From a checkpoint of a small transformer trained on Wikipedia.
Training: a variant of Muon for these matrices, 640M tokens, 4880 steps.
Each number is 500 + 25 x the weight over its row's rms, rounded and kept within 0 to 999. Layers, rows and columns count from 0. Numbers have three digits each. The size before them is the row's rms in percent of the matrix's.

# q: layer 6 attention query, 640x640, rms 0.0496, rows 345-383, columns 560-639
# k: layer 6 attention key, 640x640, rms 0.0467, rows 345-383, columns 560-639
# v: layer 6 attention value, 640x640, rms 0.0642, rows 320-362, columns 560-639
# o: layer 6 attention output (transposed), 640x640, rms 0.0557, rows 320-361, columns 560-639
q345 097:521481471513529507507516547480537499493501501505504493508487466508512523507521514523513499496501519505471506499526518482502515502469493514536472488507478491454470495525493498504455530550509503434512518521500477474529511466509520527463506503
k345 087:507473490561506494482491503504516481489467517519483522454507456517504468508566497493499538541522460453484509518489527498482512497487486505500533482525467523508521507537500523481508482479496567459444458503495544531531503502480554530474529519
q346 098:473504486498501484482477495456525525460479516490490522490512525507493481497475513472491468449521509461488484428455489457475517523510480516501541506519546470533461513520528496506499468490492515503481504475456483499482500460509490516474498473
k346 090:487515498492523494481510439500499502529534516471471503512500499502462493528498499492488494477515537516526505476472466492491519533482495513512479508508469478516519513509510528490518462466481519509462499475498473528493507510489456536491497486
q347 088:454476508472473514492558491449468462523483511470493531466515548488493509505518507517429529471516494491536521527510464482524518518535499521482527483514464504492508555510517508488495539508490493516507450532543503479516486540520494561492461499
k347 082:491488489477473512453470494515508491496485499516504485466540526487500487535484504523511479521511531519463482544522465504521501458533470518487461472542490498460469516533560476508518519464496534467511472539533478485516511476485502512472510518
q348 105:464491497521477466491529508535509485472523494494514532495480526525502495510489526482484483497501524498505490484475467543507545499561492541447498496554518519458502501455488484478501477485512464516482517538483539550485480514485452494521455518
k348 089:522482520528531471541477529510514528490461456506502550473544529493500485459499499453484549458518447473468464515491504523534496461523491499492444516501492478526501465498492482507500478495489511494510507495524515456525493438492505469475432488
q349 091:489505482584529492481453494524542534504518472524470502504478477516499520534475477487488475502504458532523526442544491496491469471514501555518495470482461499509492493510547510475505528497484450485485523493459491486500524526465518460524453487
k349 085:485491474521450531491531515512481462480572528470489507506498477490520534524460513501504494511530511508544490489509501469538518501494488496483451498457535528522489531520522547506481511499516486517489516499468505497483476497428512486522511511
q350 089:509537470521492480471515497501454511513498514483471534500466538485493482505446506522477470511525464492500501521526520504506511505495512498499465484507509514495527474501488524493504542515508509506463478496477524508460464519577499513532504547
k350 085:524483476468470515491484499522537534518526502485481522495456466495550481548450473468481483488534507526456467511482488529500512507545498504474519477494505488519525501509498537519492470482462529509495467562498486508451494474524491515489493505
q351 091:525530503474525498493512461483485488482478435480540498499515452499558487515516487518496488470453486496493520517527492508488533506488513486527474527472440480503448468428509487486462496556503524437487496504524501520476500504491532484493494526
k351 088:562530508473516505516485484529465463540494478463512486561498486497487491516492548502448494502508504453493512492528515492500464527467517498527551469529466524542476516499515512461484550526474439510470523509540491464482490460497477528472511545
v320 136:492512512522546505481512540479491492504490556484506514509459485524429509522503476491498552521459494506504512487537468489469514481479459445498464510495491449491510539453516501496420576508493499511508512534496497524491495478454537456469502473
o320 136:535532491490567545490490491480519498510483514531532466496510516505509499513454474506468555524510507492508512508511464509556495502446461501515513498522534504490487514525470496497470494484497479520535506466491506502485495515455519524493490442
v321 133:460476501469497488498520477527469522543450529533492533493485472510505478508498512450522488469518506495520509504509478478526469499518454545488523475502499455485507482491470508511495524502497477472502460503472498456497507462532504506520478547
o321 133:487495535525511511555436469530506485481505464535525485504461484554497515505540513463489501479517482521515538518509471536525503475529508514498541465481509445479528496500532517494491515480501441510513503543489514499479521544542483484525482472
v322 137:506492514499535502485486491484528482445511497520503500510501508517523485498500455510485506457505469505457496560496501541492498503497524507474536486500456543513495536478478458512499514545507503475535519562473511497494516512475516502524506498
o322 138:520493497535484503511506494498516533527484488554454501554473495485498489511522526511502494499498476496498503491505519496512500507494489506498484494517472483462476580510467482494466523516525503484503504486563530530486540455506521473478479503
v323 139:455471473506493466532473459525541514500495516505504471502493517503511465490487538495471548513487486473490498536527514515467510535494521457484473536482475522513470526502506476525490528499476487451552514493512470539509490514516509518515543490
o323 137:496506474515496526463463453499486508495493489546513526466481504473451510500529496464523464523488483503470511516485495501528488497530501517491484520528470475501512533494516511510481497536517473503512501492492525492513503535540489504540524465
v324 138:511442476514508501520487520447486492501513499491540510483505533510522503517487571479486513529490472470471452497489496476507550450512500498568526475483517468492496520520484543505487531536502570491505519462483448498496500499462442504509542512
o324 137:524513494497509468511497483518478448543499507469501497494498504503530525460485478484508518496491503479473482510477519518506490526489530502495520527505522469496472464485489463473526480540476522497493491466487500504436527513502490506477548511
v325 135:486476527530480494442486484477475477496507490479479505499507524531509510491533512471529500478508494498513500489453467498474510509522533469467475497505478525534508514510500484509517501499545524540475485487475490482515493502513511469515539519
o325 133:502466522510480544470447519544505478549496517467522491502480495459486512517541551506537502473515485510484491519475477472474527501558506515485494478516496509456511505461516534549476486509465497509484545444519478529526543468497528483451511512
v326 140:521516455562508498518450553534491503480439476473487481533464509508492506501509493498504503471493461495499558507527470538512532516516486489517480523528502492434505454454506471455496457502502495506528481491514492454503527504488517508495495508
o326 141:495505438495530517471516483482467455496440513505476449492517539514508516539457542486482512512518485496533528548505452501478510503449494474549487531532478483490488473521515475536514480504473519478485473511471484505499518478474486517524466481
v327 134:516533495502476545504531515503465511504505519529481491467531529531473518528492529528494485427495499536502512527451492541476457477473497498512528471480501540548486509491526527480467469515521500510532549522497476484526527555494456500511449502
o327 129:441457492512492496547523504480507496568506510512539469509502472511561504518516513484497522498533445538467525506471510520549512488474540510495501445458457533450472479481485459535473501498482475496527486530480521489489506510476483522531505510
v328 135:479477501537521483516497490513530481528546496538522542491499493500526502508529480504515493481507512482462513503495497530466557513538456503470525537485528501513478531565549487547498526477495559470484482451506445547465520512521496489511505524
o328 136:518494507506503481499474481454461527503469470467559530479496507482545491505512485471517491514505513521485542533448495490465505487523479491512495568468467472498513525540507495505527503523472533506473466521469448448444506490478508509497463516
v329 128:524548517489494527531492534509473496493504507540505494474473510541487484499521501496495466472532475471495553495507438513506497505533464521487498472521516513504469455498541524526515491483515535509478512550487524457488512480480488517480538490
o329 130:522507469487517531505489482480453505437477495526487491495518453523502463537535503513463500487515538515517525512473506470464511527481525507497521531498523495475513493486489442514533511514492529530543471543487522472458529540505501514495504537
v330 136:458508494494461504482527485522544477472466517495456509519472498514521494506484480466479526510510533520468492511507506533477506504499490524467470526491504481484514482481486485527542532517531498522558500498516495491539477499460465503522495532
o330 136:516495506525512462463443474465482492527504470461555476505488523489460487496474542489486493531529480479479487481510505443490434504491546492538500541458522500450441496449521474483510505498489494514529521514565514481500518500482502483542488482
v331 136:526492512471513487481495496506537482527506550495494498496528483502510485513510536497515477482492472490516497500498488492477481518518475494506490501479534498476469488497496491528520535474523469500515439516491540509481494507487515497536486476
o331 136:453503495503475515532452521498527521546503495479519529468541542507526455501481493496471458526474491498505558517501524487530492535506498472491497498509503548483493487536468475500501504488516522496544461525479505481491534505532472471483474470
v332 133:507499498488491499540517494526516497522460487494517530489503464491484475511460496487480477569476473524527492457521485522497476508512528478478470499513469530515503539501500537513524488503509499453540507505498512481495529482486492517503500508
o332 131:491468538513468499506454534494495491550556494497505498499516506496479495490467504470440502537478471493510503517505535514502514533557511441512450554473503516493480514517522511494510526463521507491523479497542509464535455469499511483461520533
v333 132:450505470537482522504502519457510500469501527480503542510517507490513479508526506519532436519463481503496498473508554515542503536524550511506532513512480583509484491549479462468516504495498521513478501465491541483555500447498535525499481514
o333 134:547487498514490502522505469500503510518487442519482531446520527512508561517508510524468510479494515477457489508523542498509480450504513515515475506515543493493527521479517514472451520471503503493489496544513489504429512552468510511490482491
v334 135:472524522519523533484451473551516466512473493515483511528432482516518545489542506518503508505508529485466501537493442506492498517511473454472522502471523467497545471534509525477502491511516471493467515503527491511506554468534483531498515481
o334 135:483482500482551470484498461506482523537499503460490533490496528490488539496517464534504533480499491462483516480472509548475483489530508466477523535538487522517531485498521475475479528510470472512510500518512485456503465489499496516489465495
v335 136:456498456535514481550492490507430509473530497505493435486514459511498522496466464465469514556486447499484512494506509492526475500496477503519510490566534494486500501558512458556543511485530479519499520490495496499506517475466485491537488504
o335 138:498495424521543436467509481513484497484513481463474512507487490513537538529472534491528488514531498487470525489546471476491524491501490501484452505490492505491541462529510514481503504499531497531494498494490478487502498515452525491466463462
v336 134:477481515523516506486526493499493470489510479526536478525500486485541447501533513486500488514452509520476487490491545477475525515459450451518499495498508470503488499499549511478507479536478533496518550537494525457469513511496506489493519502
o336 132:510506533500533485457497485544532506479460487506516532484507502500506518531504553484478482480484501565498506481509439544520534472508495508511481538499489509532523527467490455478484491508477497499461488525522536508540507518535508525491494497
v337 136:512522501528480507508498451496521492453473499500504483469516451473459561485521476511515488478481524515481520515517511475518519484503489532506541539516499556496440481478499454497514474506503544489522511528506493490512530451441551537519491513
o337 132:503496488494477469510540459500477457496521504462485512488521446521548558537530505493498447518470448446493537503540465467527528511497517475544494530506517525547453489513500441532511509518535488502520480497476472462507500482481486534513494519
v338 137:487514469524496499522518508519513464469560465506504534500510481521516512518542508507493444524484452498542530461517522550486463500518514472519469468510493535464515505502496544500487462499477539517509481531530520456464532493537476475531533501
o338 137:530470467500534457492471558513476454474560496518510498519496508513502525500499535477494544456502488469517493486492481502471508463505496533535475505458481487483545507477512474447484515495473524502433490503529508469510476493466487509488468482
v339 139:503512484505494497502515482481494525515544557466523523501493533486523479514503521502509501494534451519534498492498534501505511529494450494524495532462530525553460462479489497469520509489488507467499508486503460499500519481507490477481511490
o339 141:502505540514502445525510493496510526514528550527446510487488526482499503487480530517486499479434493534476490493463495516528508487475567491499479483533465514565483453510490510489505491492514471517468504481504496524467486565508464524556523527
v340 133:543441494494454548548476475485542518513449443476496549485530508537504540506488489569483549531501544503515496500509473485463511471496474478492518494519461486502527520532471437537498555471481475475506487472516500485503547514524514467485510510
o340 131:456494528534536436475473452508472479485483549499504543479504516527517494513512501547468501494467510490498556493494501519492466485510499518537485502519508518497493524516475496484498508524528462484553491485489496464521512465459457448473505519
v341 138:460485497520475482530476524487498469509466491526479497507473491517479474486485503448510501479518487511482523494492465540522565479545481555460525500513517538499491488501477467522509502496564501487526507519524478454491525511487501496472538521
o341 140:530455475522511567486476505547464528498471431480485500508493489534501495489499488538485514515511506525523512505528517553510537549519536476491474490496492497523497533476493510505525505524538469467517526492460498495522512507492496450487501475
v342 138:452513494526496461484459444529499459439487500502500468480542508534485485467506525493530517474511496478482497520501514493541499506470499506502461511500531453514506545476472500488506454514504499540460496501487535524498504524502506507512475488
o342 137:469511495524547529472491463513505510505499492527506466492521475510516507460451515512538509466527505516520462480499504530549495471539502524488504486518483464516489479521472516492489484500495490474480495480481453464537528461504487496530491485
v343 140:465517490526481489479456490483526491468472465502490500525526534491490490505511470456506518470514448514463540467531490482467522489501493504516496518528465492503418518481471490500457544474501533523522492498520474482482508486445522510492524454
o343 139:495506495530517486515494521487495481469515504499552527530476491552543534525487482448506478507497497508517511479468485520510492525502542544479523514476483509502459474477521512458536479543536520497492478516500532498525486499456473519476475501
v344 135:476534465482489496510479509517424467525474517523505524505487535476510518488507492502460512492540515511534476536493518492501475499473512494535495503514503523556485529463504520466528471503463485517468493490498451481502497498479479490475480530
o344 134:455506495483479486478478492545507496519533475524459515502520513516477493483484471524495505514499504520512469483435509492524507491506494465495520524429439491510505494508512488482506467509496506513468486513515508504497460488480502510524543507
v345 139:469507524486526519518489491473477511486475497526469459504498499496481511546456509505488488510501499489459528513495490484525499476512500507493505506440476498495538485492470497482512487539459506510530517499512490532489479482527489543502527531
o345 140:485540523504493468477520498449477484482489455541515526479522513528534478477514440490484473518485489516509490497492517492467585466512482470455497472489513472495537468518459470503530501457561516445557507520488489546492448484501489507473513507
v346 137:511501511511506517499486494491480480515535475482505538492541494517530482474534500510531490483486494488481481470494511502548499509529555517541461545502493500473509485484524512503448521486506493471503502464480474501528511529506519550473475521
o346 137:534540493485465492478481483506543533491525466511516496519509511490530455500476491492504502494529496501518520492479526518507513475491477479525493504476505474460530531508482470520466460494530498519518520480508508491510504501527472507512499517
v347 135:489490555526522501441473477482508477533495534479524494478526479456490491492532514417497545455462487511504496471481499499503524522545481529504443477533531514473507561493505493482499508498487526472492510519522480510523501462502508502507539534
o347 133:494511507501524518479523534508468531481507506499528524523520498520473502506479516484511520492470533491493512500473492529497522485494555522465492495521482474471461506505504494464495475500469524491482498499514502466496521490505504492491507491
v348 131:486527494454484515520521479490513486461542485476486513511480503514516523503458477512455493501490475452504522520494504443530475506524506546501543496521507518442521518515500483503505500540481494470449526506486503510487507463544452493447475526
o348 132:493524465514469509540490471527473505531437474472517491483532479491526513514503506470455491465449494492461486530542506508515535514507513499516481421504500510471522514513510505568536501512529485478470487494495486480461530505497515502472526491
v349 139:470486468473464498512470500496496507534488515482499507490477481483522482485471516545486492435524515479496501464466515461516497501482513509495476461427497523492469453478501457450523502505509485503511481491484496479511507489521465560505570475
o349 140:514515530466485501488508477522494518494490494539512488515487506470485535480482486553466478553508479483450471546522500494490477500518473512531509522486523517458498472505527498492498503518515482504506513491468479494521538527500451483483479514
v350 140:458493503481447522476474486500477480524506459484515487513495467491487523513518502497541506506492501498493478506504487485484483485521515486485494512502531450523535498518473486508520503475499460444486493529509448439516512503504490539524460496
o350 140:517495542554480447504454538502482507502503499475463474509496490501509473460508532504490476538533502497492487511516540515493509524521511487487513451538489524505463480505471516467518489483504480483507494560528494479473460540477559499516519468
v351 139:522498557529527518526505487496477461483503510552500469484477521545516505492469485524540487517470464536533488526489453501548501489516493533503477501522446466510515535532502512494478483496490503497519483481520516544489538528544472510467493512
o351 135:507541497481509541495491510488515525499535493447499505511526535527520499525439506517477498528533489507479540496552556527473498451514489492473565518483528500538504540509495493516517504494457466474496502446504494458473495523561525548482558464
q352 100:493534508503423496476503498477530489487515455489510494450506535506525481490467457518470511462522509496524491503556505513475532501514488522468470495478490500545515515488519490492474513490508531531481483521520560534531528501493445455506511496
k352 092:496518494473541527499521455507543505478522457493533472507494530492482504480502461492529502458537504487508510545532511537499525492532521483533508477480508511503556513533509500521493476470551501505487469520532531519548504522516492459530481529
q353 099:505478526530499502516462523468516540503496502492509493507474476527533494536529466502511483470522458456522481513496530504530481518502478493514493526506516501507480453494504523491513534500464488464522483476533504549492503574481496468516520512
k353 094:519485483480453540513478497494474510500523510494501472531484476516497515482471498472517515469474466492511476508523552504516507496469540453527505510517515559518470484496537473491491490536466473492512515477523486499514476505522518539532494493
q354 093:480508517523502491464469546493488522460484477498508488521494516446465487542511481520573516484540498461485501479499490515513520508486510489500516516480493421499510496480505538499477499512505524473497529498494524490504501514493527522511471489
k354 089:507486539507438489470517499475487474503453489489493466496489497494515451510507459478537486512460520537457471499478516513510536470476548482513484525485516517515533470502549494453477500489517528529504492552503517505507499549527491502519472471
q355 090:490478493526475502499525493511537534496463512483492501529456472499471486480475517493523473481486508520481546522513491435522553510532491523502553534485525493507506517517510488533496487493516500515480475480531518540512523533513500511529460536
k355 086:503497540499482479495499505487496510505475507467492520525444496523486470512500470501497487508484499516491476531541472495479503477479536469507544486468540483518537538497451488504484495533471466525483512492521478498528509505460505486494507502
q356 094:503487498531505493535441517500528479534529507501460486529517485516458520516526476504486481474510537513506495485510503521503467507542524496476535489522509508491545473482465435501528457471492516539518496541497451486482514521552528451470458472
k356 088:500485510522512496530478525537486515537487520517462467466451534474451496538498488502517453513519496525517459507547473506521510495492498510453504519518495560503506485458483532529489503474526496490497483515493495517479525484499523472494475519
q357 097:522511461494515502519510549489507497523456494486497516514559485514497452495525483471547487537525532512484434512506493515517489508518545477511489471481544492481491451492452488507490498497492452491491565512479492478505497546483499490477525477
k357 094:479522493528530474499487517499499518474444505549492537546510492488488476470510521541544499514488517506538522469477460510518528535483537503488477474495523496512467525505491502511468485467493505506480502486458504516496517478521533500557545450
q358 087:505523484431509542491486469497521487503511460497517518538494533487508558528518495542480534518485469485500499519479485516499517496520491538467487486540500523472509528477461521455498446478496492482543451507531476464541453488514472496486449524
k358 087:500491456526494463474506461491485415505483477502538525507448516470500526538506523516470520494482508501531529478528507481534441496499475520471504493467495503450533514488505571504488490502488526539518444491519488519502478496525494510499505510
q359 090:471495515503480509506497533463503508501521479494490481454504520535523487510489486498505568451475497513507471528543485555528484479481474544511476479508515507532474500498508504513492500452474497524506490506505483515517512482483480533509471506
k359 090:419483478508516523461517503515472507517513512516482496499483504499458475504482465491511506518491473485523530485518505500512536479516494524496485450487525499532500547511538533507452507506466488468521509503503456517480496524493494503498481481
q360 096:470518498507503503509506482532545509496519469498488499509463538509480528465497508511496481415510485476488469517535495484499509456530516516468459498496480510494501519473463508507512493523480503491530495501506514497545516475486448514495477513
k360 093:459503507496491524509504469489512471482507531476506507505471526525497487493470521500459479536518492495494521485547509529475543507563494502476499492533527535485533497453489513524501479486495515504473470510489510511521518493514475507498484529
q361 103:491496472518484511549476492480479522507479520500540492491467479465493487493480506466482540503493493495532498496491513511506521515491505526490488515542509477498516512542496470472516537492502511490486524475514495532525487468503497490516441499
k361 094:523483479532506451488498507502497517463475514524560522490473482505483491480471495494521514489500456490515464524519484527527512510491488556510518513568541469545506545506481515480510496493481474517499528462500479527530442504539464470495467487
q362 101:492535510522454495502478511491510489527517423468506488533467528491474511479454502474533468442496526538531508523502491496477535475523528521517516532530459481523512519471489505466498529504512495509462524464501538499517477460480512466485463503
k362 095:513486520553486511495504504529505477456493502505504514445482495540482522488519479463561506498490515540499463558564498465536514456509479501461476510521518447502478482487532474498511540459515455504486511499537493502469483518476529465507455534
q363 095:486468480469546468502504511488504503509481536489491536524503523487477531527568506479466467496520492452508501502502517501481464470509464450484501498471544511531511481504471504538499503474549517510514484507497524475514548513466478565509544506
k363 089:526482496480463471525525458494489511492496504496459517549477502473496529507489500481505464501530494494553510496516493482478524496511509468520540449511524515481516515499458565476470485498493499513502526495507486479495547499477503485491525494
q364 094:515517536510491446480480520523526447440509519478486452532544516468486525515492505482533544547527499526487482475475499492506489517465497481470502477450491534540485463521470507487475511516542499438484532491488484570488485473510502502505481515
k364 089:480487504498531494477506517545510493498492516512491521495492511503506497514530507503507521522464520472466526468469521523475451495523481457496502483426488552492506480535513540499451488504502483502464496490508490518478458472547493469543510499
q365 107:469501471518556516491532458518539510521489501486524492470474494505476492534530521515526495499502495489515534520482496511508515505518531504521470448507489515504496513513508494539504479541460490495461534532514491517515543509494499467494532516
k365 093:506522496489508520513521413509509491510503474513493456469482512480454462484502514511524470502476503509515549480527510462496504515510510504520498479497506527482517545492509514503469507473505487511519512522451495498489520450498502479513488493
q366 108:491522462541530438501539502518517490504473503518479532520498489513486497439512497500531503498558464486492506515512496516493462506493520447520450508504516498451474485460502499482527481508441460523510526508468517516514471497469468503474546492
k366 089:516483477533510505517519468508511487479496515494481500497510486510456496540485492526475430514491524479476501461481488469492504489487488506486518524522487543444501511497468501491513509516475505517428533493447529482522531485502495523513515519
q367 096:457489475532493527517536512525513493502454495498511500489521524527470495476519497483487478500501507514526515488508507548513466509568520524497512506512483479467503456516464469455453471461489449502490493538474453476497515463490530484466490481
k367 086:485482522517515548538505513529470504495522510477527515545496541506467505517549521527505504536487482491533509494499493499485470526511469548484529520559494465469471469469490461494476479501498458495483531516493511441498514488505493499449512504
q368 095:513493522552468442518497554528484486496501510507485542496531489535512476473505490528497507495520506541515523466489502524509497504506492535549502474510507479482475481545524508531511447506509509469502490523474495474496501464477511486487527492
k368 089:491465532507472498531483476530514471523478461489487495501553508520497522472497502518482493490496506524518496486522514513482524470533559484500514503478465461500491481497550466525501500495461493524489535506490508472499492459496516470519498510
q369 096:497509471520503514467512507525546496528520474521500482443483506481475476493475503488514478513505501490448525484510483486524528514521516508469484528495458502493527453498498518479521496520475518467493529495462443500483489451515464540509509501
k369 091:502472489510483490518474471474464515535522456524490450489515523487466500492530506536501464481447500523506497489479513493536506485494502489505497503510476501449548516497508490465533478512460510537498504507527456521507485515518498464509489511
q370 094:493498515527486508504515468545489478503505519518500495488476492513509525516459483483540523504491465496505548506477500495464509536498461529511499561556499505558490528490493471491523465504502475497484485523442468453441511466480507522484533479
k370 089:511496528540517530553515481507517488504513490513510506516531470532529517488522506502507499529495475489490540512517525508472519500508490459578472550497534474523483503490496498514508451495489493481485500506470470482527526495558448491463568489
q371 093:468477527533516503508512532559499498457520505516490524483487485534510508466499515516498508546513526468500521552494506495487500499512486487479460503489524507459488487503499481502487490496509491545526508476531470467485484519491503484534512479
k371 090:447454534495473492455488519505510468455483470484498520481506518500489531473518536508493465493517471480508555480497526490521422478514498519481446509509490467498491521493518468486517534469532498535518547479490515463499533498479473507483489523
q372 105:485487456535519547519511443477544533497474452533503470548488518516460529486526501493525475472537497460486503481496479539460477511500516483485533468487487493502514451485494472508499497510510480520483520530545521486464481509470496471488505465
k372 095:488499472498494471511553481504497517497481515541492467484508476495481501524453526491525513536504502540509468488466504518523559495491479501476520510504516527503434470484503518501464495504552501501482522502469496493459503504511500478488525523
q373 094:493513507530529507515536512511502494460481485491531525544478485464460487492459472488476530557484498459508463544470504533501497468475504475509564501539469460496515526466533524462490522496439495514514510541515514528474521512500543481511496495
k373 089:456511521498465466500494484509477523465474503478488534470520550496493492502517503471504518493466532536489456525526495466506544496502523505470525473475502440489495506503509469520504504515512477515542535498494501494523501537529485498482430498
q374 096:499510534491509485498504506507539570515463487475520518463414516520503493486511497486504486497543533490501513519496508509501548539509477521499493459502446508511505506514494483524480495478536483528465499509529543517504511523506485463544517485
k374 087:487498478491513512480536465485482472496523486510530499498508498531482490468481466522488489487482518517517510515475471559500485506506514518499479447468449516505461504467497473509497531513501509506469504515503506466508488489479528452505543505
q375 107:552514490500523530493494458516502475538496464504506505503475493469484495508540496509519481500553488472516504496518495524515469475513465504470493506488459493512525471488496450504470507477491469526514550551538477499511523534447474485494495489
k375 089:530512490507483508501494481499482488457470496491537491565467493496475433490528486532519469537503498461575522527543489508526507514477514549511526496490483458473497514474497504486454504511504497512480509506510467506513492537473490495546489493
q376 093:498502451490509530508537530516432515494531507499488523503481506472561488499491480504494493479492507472485502479553484483486447549531477540504491531509488509476534456493482514494528467483506488542513509547499496568501530534484519490528525494
k376 097:521471536483482507525533531535493547499493490501507506442515492495450484514531479515517496473476483477470471525507472485510452486475487497494487482513534499480504471516525493480459504531495504512472488535504485553519496503506492498496481478
q377 092:490508466485515533481550520494470509509497505506489539491523490498546489508480537471486494521507529497487463512532515489520483526513496508486486521416520488528469539490484499503505486495481495517419487515493485525541502507514495560499541486
k377 092:509492495508543541499539460526492518481476484506497454487469476478493541483503467506499469510526514499482494480486510529531488479487479495487516478474483501476480469499469489497486514520469514524493508473522530478459478484525500500478470497
q378 093:499507456499491541486526498518542480529513474472508513480490513526505482510451504512485511516463496525503486510490483514520498476557515558490464548514507482512494502495492548491491509508548496517548529516496452498475497487491538517493492527
k378 088:468494499489521508502467517485545518515500517473509525479502573483490526485476522504505477481522483477505491527515491505551483460534511418482471515527530490555509500486516482505495474458541507475473504491473501485509510507529527516502493542
q379 094:488482494485478459505487516488551532507469522486496476506528481529486524521501444496478507499524545507505512484486500507496463443504519495528462532472500486476477508537475517493486487467464478495512490513474510482517474467474494515538522542
k379 088:514492483473472477470481520506462522498483508499489499468494477489519470471500506534491502493525506487515455549487511491482527458496543463528547478451470462491474457544517478501482463492508484483505477431535498512497489510515509539572518520
q380 090:460481457491490467457542501518500512503517501484506516464469484520491496495449532476511477531497527500492518479555503477521476483461491523498477517534483530492516468506508538522489516505514466518548487474542472493492497545505507508490491496
k380 087:492542523512465519504500519514518521522486557505490503470466497493486513489489490506506506510499477493505486500485488491558505517496505487479480495531518492494498438516499450496468505480488471463500482497484505528529525516529488509500539489
q381 091:517518494495467515545483470478520542510509536501447512498507474478498497488468486493501467524488517476474495530469474477510470447530513504528508475471471447518498463527487548529479533515479470481473496481495514510480497491529516541518498526
k381 090:517522519475514462491500489497526531498502480511477502570521458484479480471504489503530467513519525522490515504453486515530495476433561479521502454545428477522511513509519516509485533508487497503503553527469543479424510525491482512475471564
q382 099:445544475489508489498512477511488466502488539481510540534509542490493505503557507496556471490485512445496461504480510508507501485507501482485521503506513503528465497478520482483535537476480502500503526517551542456520494516492510473510551510
k382 088:485487484534506476546496478508473488530514505488490507521479539541497516529538508502492535524484515513527485511517461471469497527508501455486522527564520526483466519499495476537511513498470524508484494530468498521487487504503502514474541523
q383 098:518505501527466517502516493511444527453475461484555504481441535508491409509528514488497504496469477515524545504517486484535518570515541577510501450501484510519527515542502470475516525525465502458458457490544498499501523524539495469512497522
k383 091:519489470516510498557528519481497537488515514513525456484511498526514466476546505433469519502475533486501494494501535475489482508463503547462509480504451480535459508533525483467493506508468489526473462510538521517491483480483471463503476517
v352 097:500520486531516486522490525508499489498473484526475471481500522496486524490488532524535477474541481488515560522487473475558491529480511505535473510456470491541524512495534514500498482507493490472506544468424543513476510477534505492508495493
o352 094:472522487439500511489470432488490491503499503519463487441542480528502515453496498476481485479526529516458479533503489509489544452518477504545481497446488501495509504493512492486504499503462511533526491477490506486497455511525475485506509469
v353 092:459505510529523536527517487466467512519495523512522530477511530548457516484521481502496503454521539522452500482507538481478495464506506433513509530528547520491518482512464488471516513478491470461500454469556526533536519456510504518499493501
o353 087:509499558451509502505526507501522535477511519482473518440469512480500501519520551476503531504473451485464497530557472469479492457507495527522484534488511528508504528545498536525489516490537508506500482506505497502496547506499496517501494509
v354 099:463519522537494503491552535519448478508520502479490468492507548525541524482541504485493537523515510524473476464491543454524501506520446468525502473472551498478494503517485522492477515510486485466500494470494510540505516473511503523514511516
o354 093:482487459491454471491481509495508527515488537497517528487470540510518460534514518518490499482477459485493511481520510502541506510580483488477506485533416502473484511458547461489486461503538463489505472499474523454499478479516477497498475547
v355 093:515513485467531477476452501526537512459534506496500520498525533507538502501479475552530500478481499504550514454475556481494487473458492508485509505495476497585509517486531460477525503481513525573519472482455502464481508515485518519497501481
o355 087:497448498533457492539509503524532441494518474495535472485490524515472567508502493473468453476527510482458476501482483496512518498500517559540479526476544509504485465509527542559510511516475498475466546483502507476468494501485451521484516498
v356 090:470474512557542526500505495489507512511497539530447449477505505500546468504476507531487479486499463492510462439508499502512469458437483493486523517512555479498479494531486544502532514502524450524460547513503466468474467476519502432508494511
o356 087:412539439495547479453530493523472513521482516511471505495503525489488466476471521499524478492512521538482499497489543460499515526503494476481520472506534489501505502516476490518474490486514512489494478542500541510521485490487470478512484458
v357 094:471489531510495543498519486512528513534459549522509510464455480546531470541511505516559521506495468501489502476544459495502473490500532476529524449489493483492486562513542532493484480529516527463470506491473491519515477523502484503530477494
o357 093:508517473566466458491488507483477547511482473496477462457462507500488536503512555518492513483466486528522522518526515457457529481500438494482529482471535478485516506490454517505467490540570513493533504509497508509513505494531516461514520502
v358 086:515496496529534509484473473488522463533510444492522509514529515527499529521471456493501526458513486514494542492552500464541487510478463512469463495516472490538461520521473499523504483506514516492478495552453473502501508564503498518459496496
o358 080:531482508503526448511537499543478475496465513498530493455489485530511502505451518534446485469481532475460472519455478525454508487516499513509519473539467472515476519502492521526466546473519492545502509490523530525489523509476519496486509522
v359 085:524481495513469453516515522518453526475496489522521518499529527498506580518514451469461541492517500532487529509513529551474463483481491529500505515538495444487530502543501484516507539510529507570481495524528484493519519500517515551489552496
o359 084:490505499509513504502521503508509540518482480494490490447490464449541511484499499524556474500524517484489483480469471488485484471527500523513508500512441452519484509491501514476453542474481523481468476486459476497541513517463466503493469524
v360 094:501456505515491520496494507520529525502502502545491517505456498489477513526493528453478510521523518519567526495480487537454525545480511510510542448527478539551504522476492498511474479506458477506500469499525479507482532530485491548512542500
o360 092:547421517529480529555506517460514500504574480520496504476489491499501470543468463522540506484525464494475485487508530525491497489485512505547471481492482510525481500503482490493492498505481531469542514504514519515530536526497529526495542509
v361 098:512489499459506427549528499544485495511489511475504553505518525501519513522497494493477507461472495500486511510528514520463447489568507472523518476511477455541510533520471511494519482470488515464538500466513471486488506518491493509536512474
o361 096:529519527550521500526535498533507463510467499496525489450506514507493530480470510509466518493528477487476510519509478538489472517515518471519487469545480504523484515491486473483455507491491474476491482541531490529481476464516495489490491543
v362 091:444548478516515473462555506505450449542473515544497470490482518496504456508532547503515456495553511508521462467492529493503481512475524506524484505440529481541480515521481517494487490550513477475533498466477472483493497458544512476492528487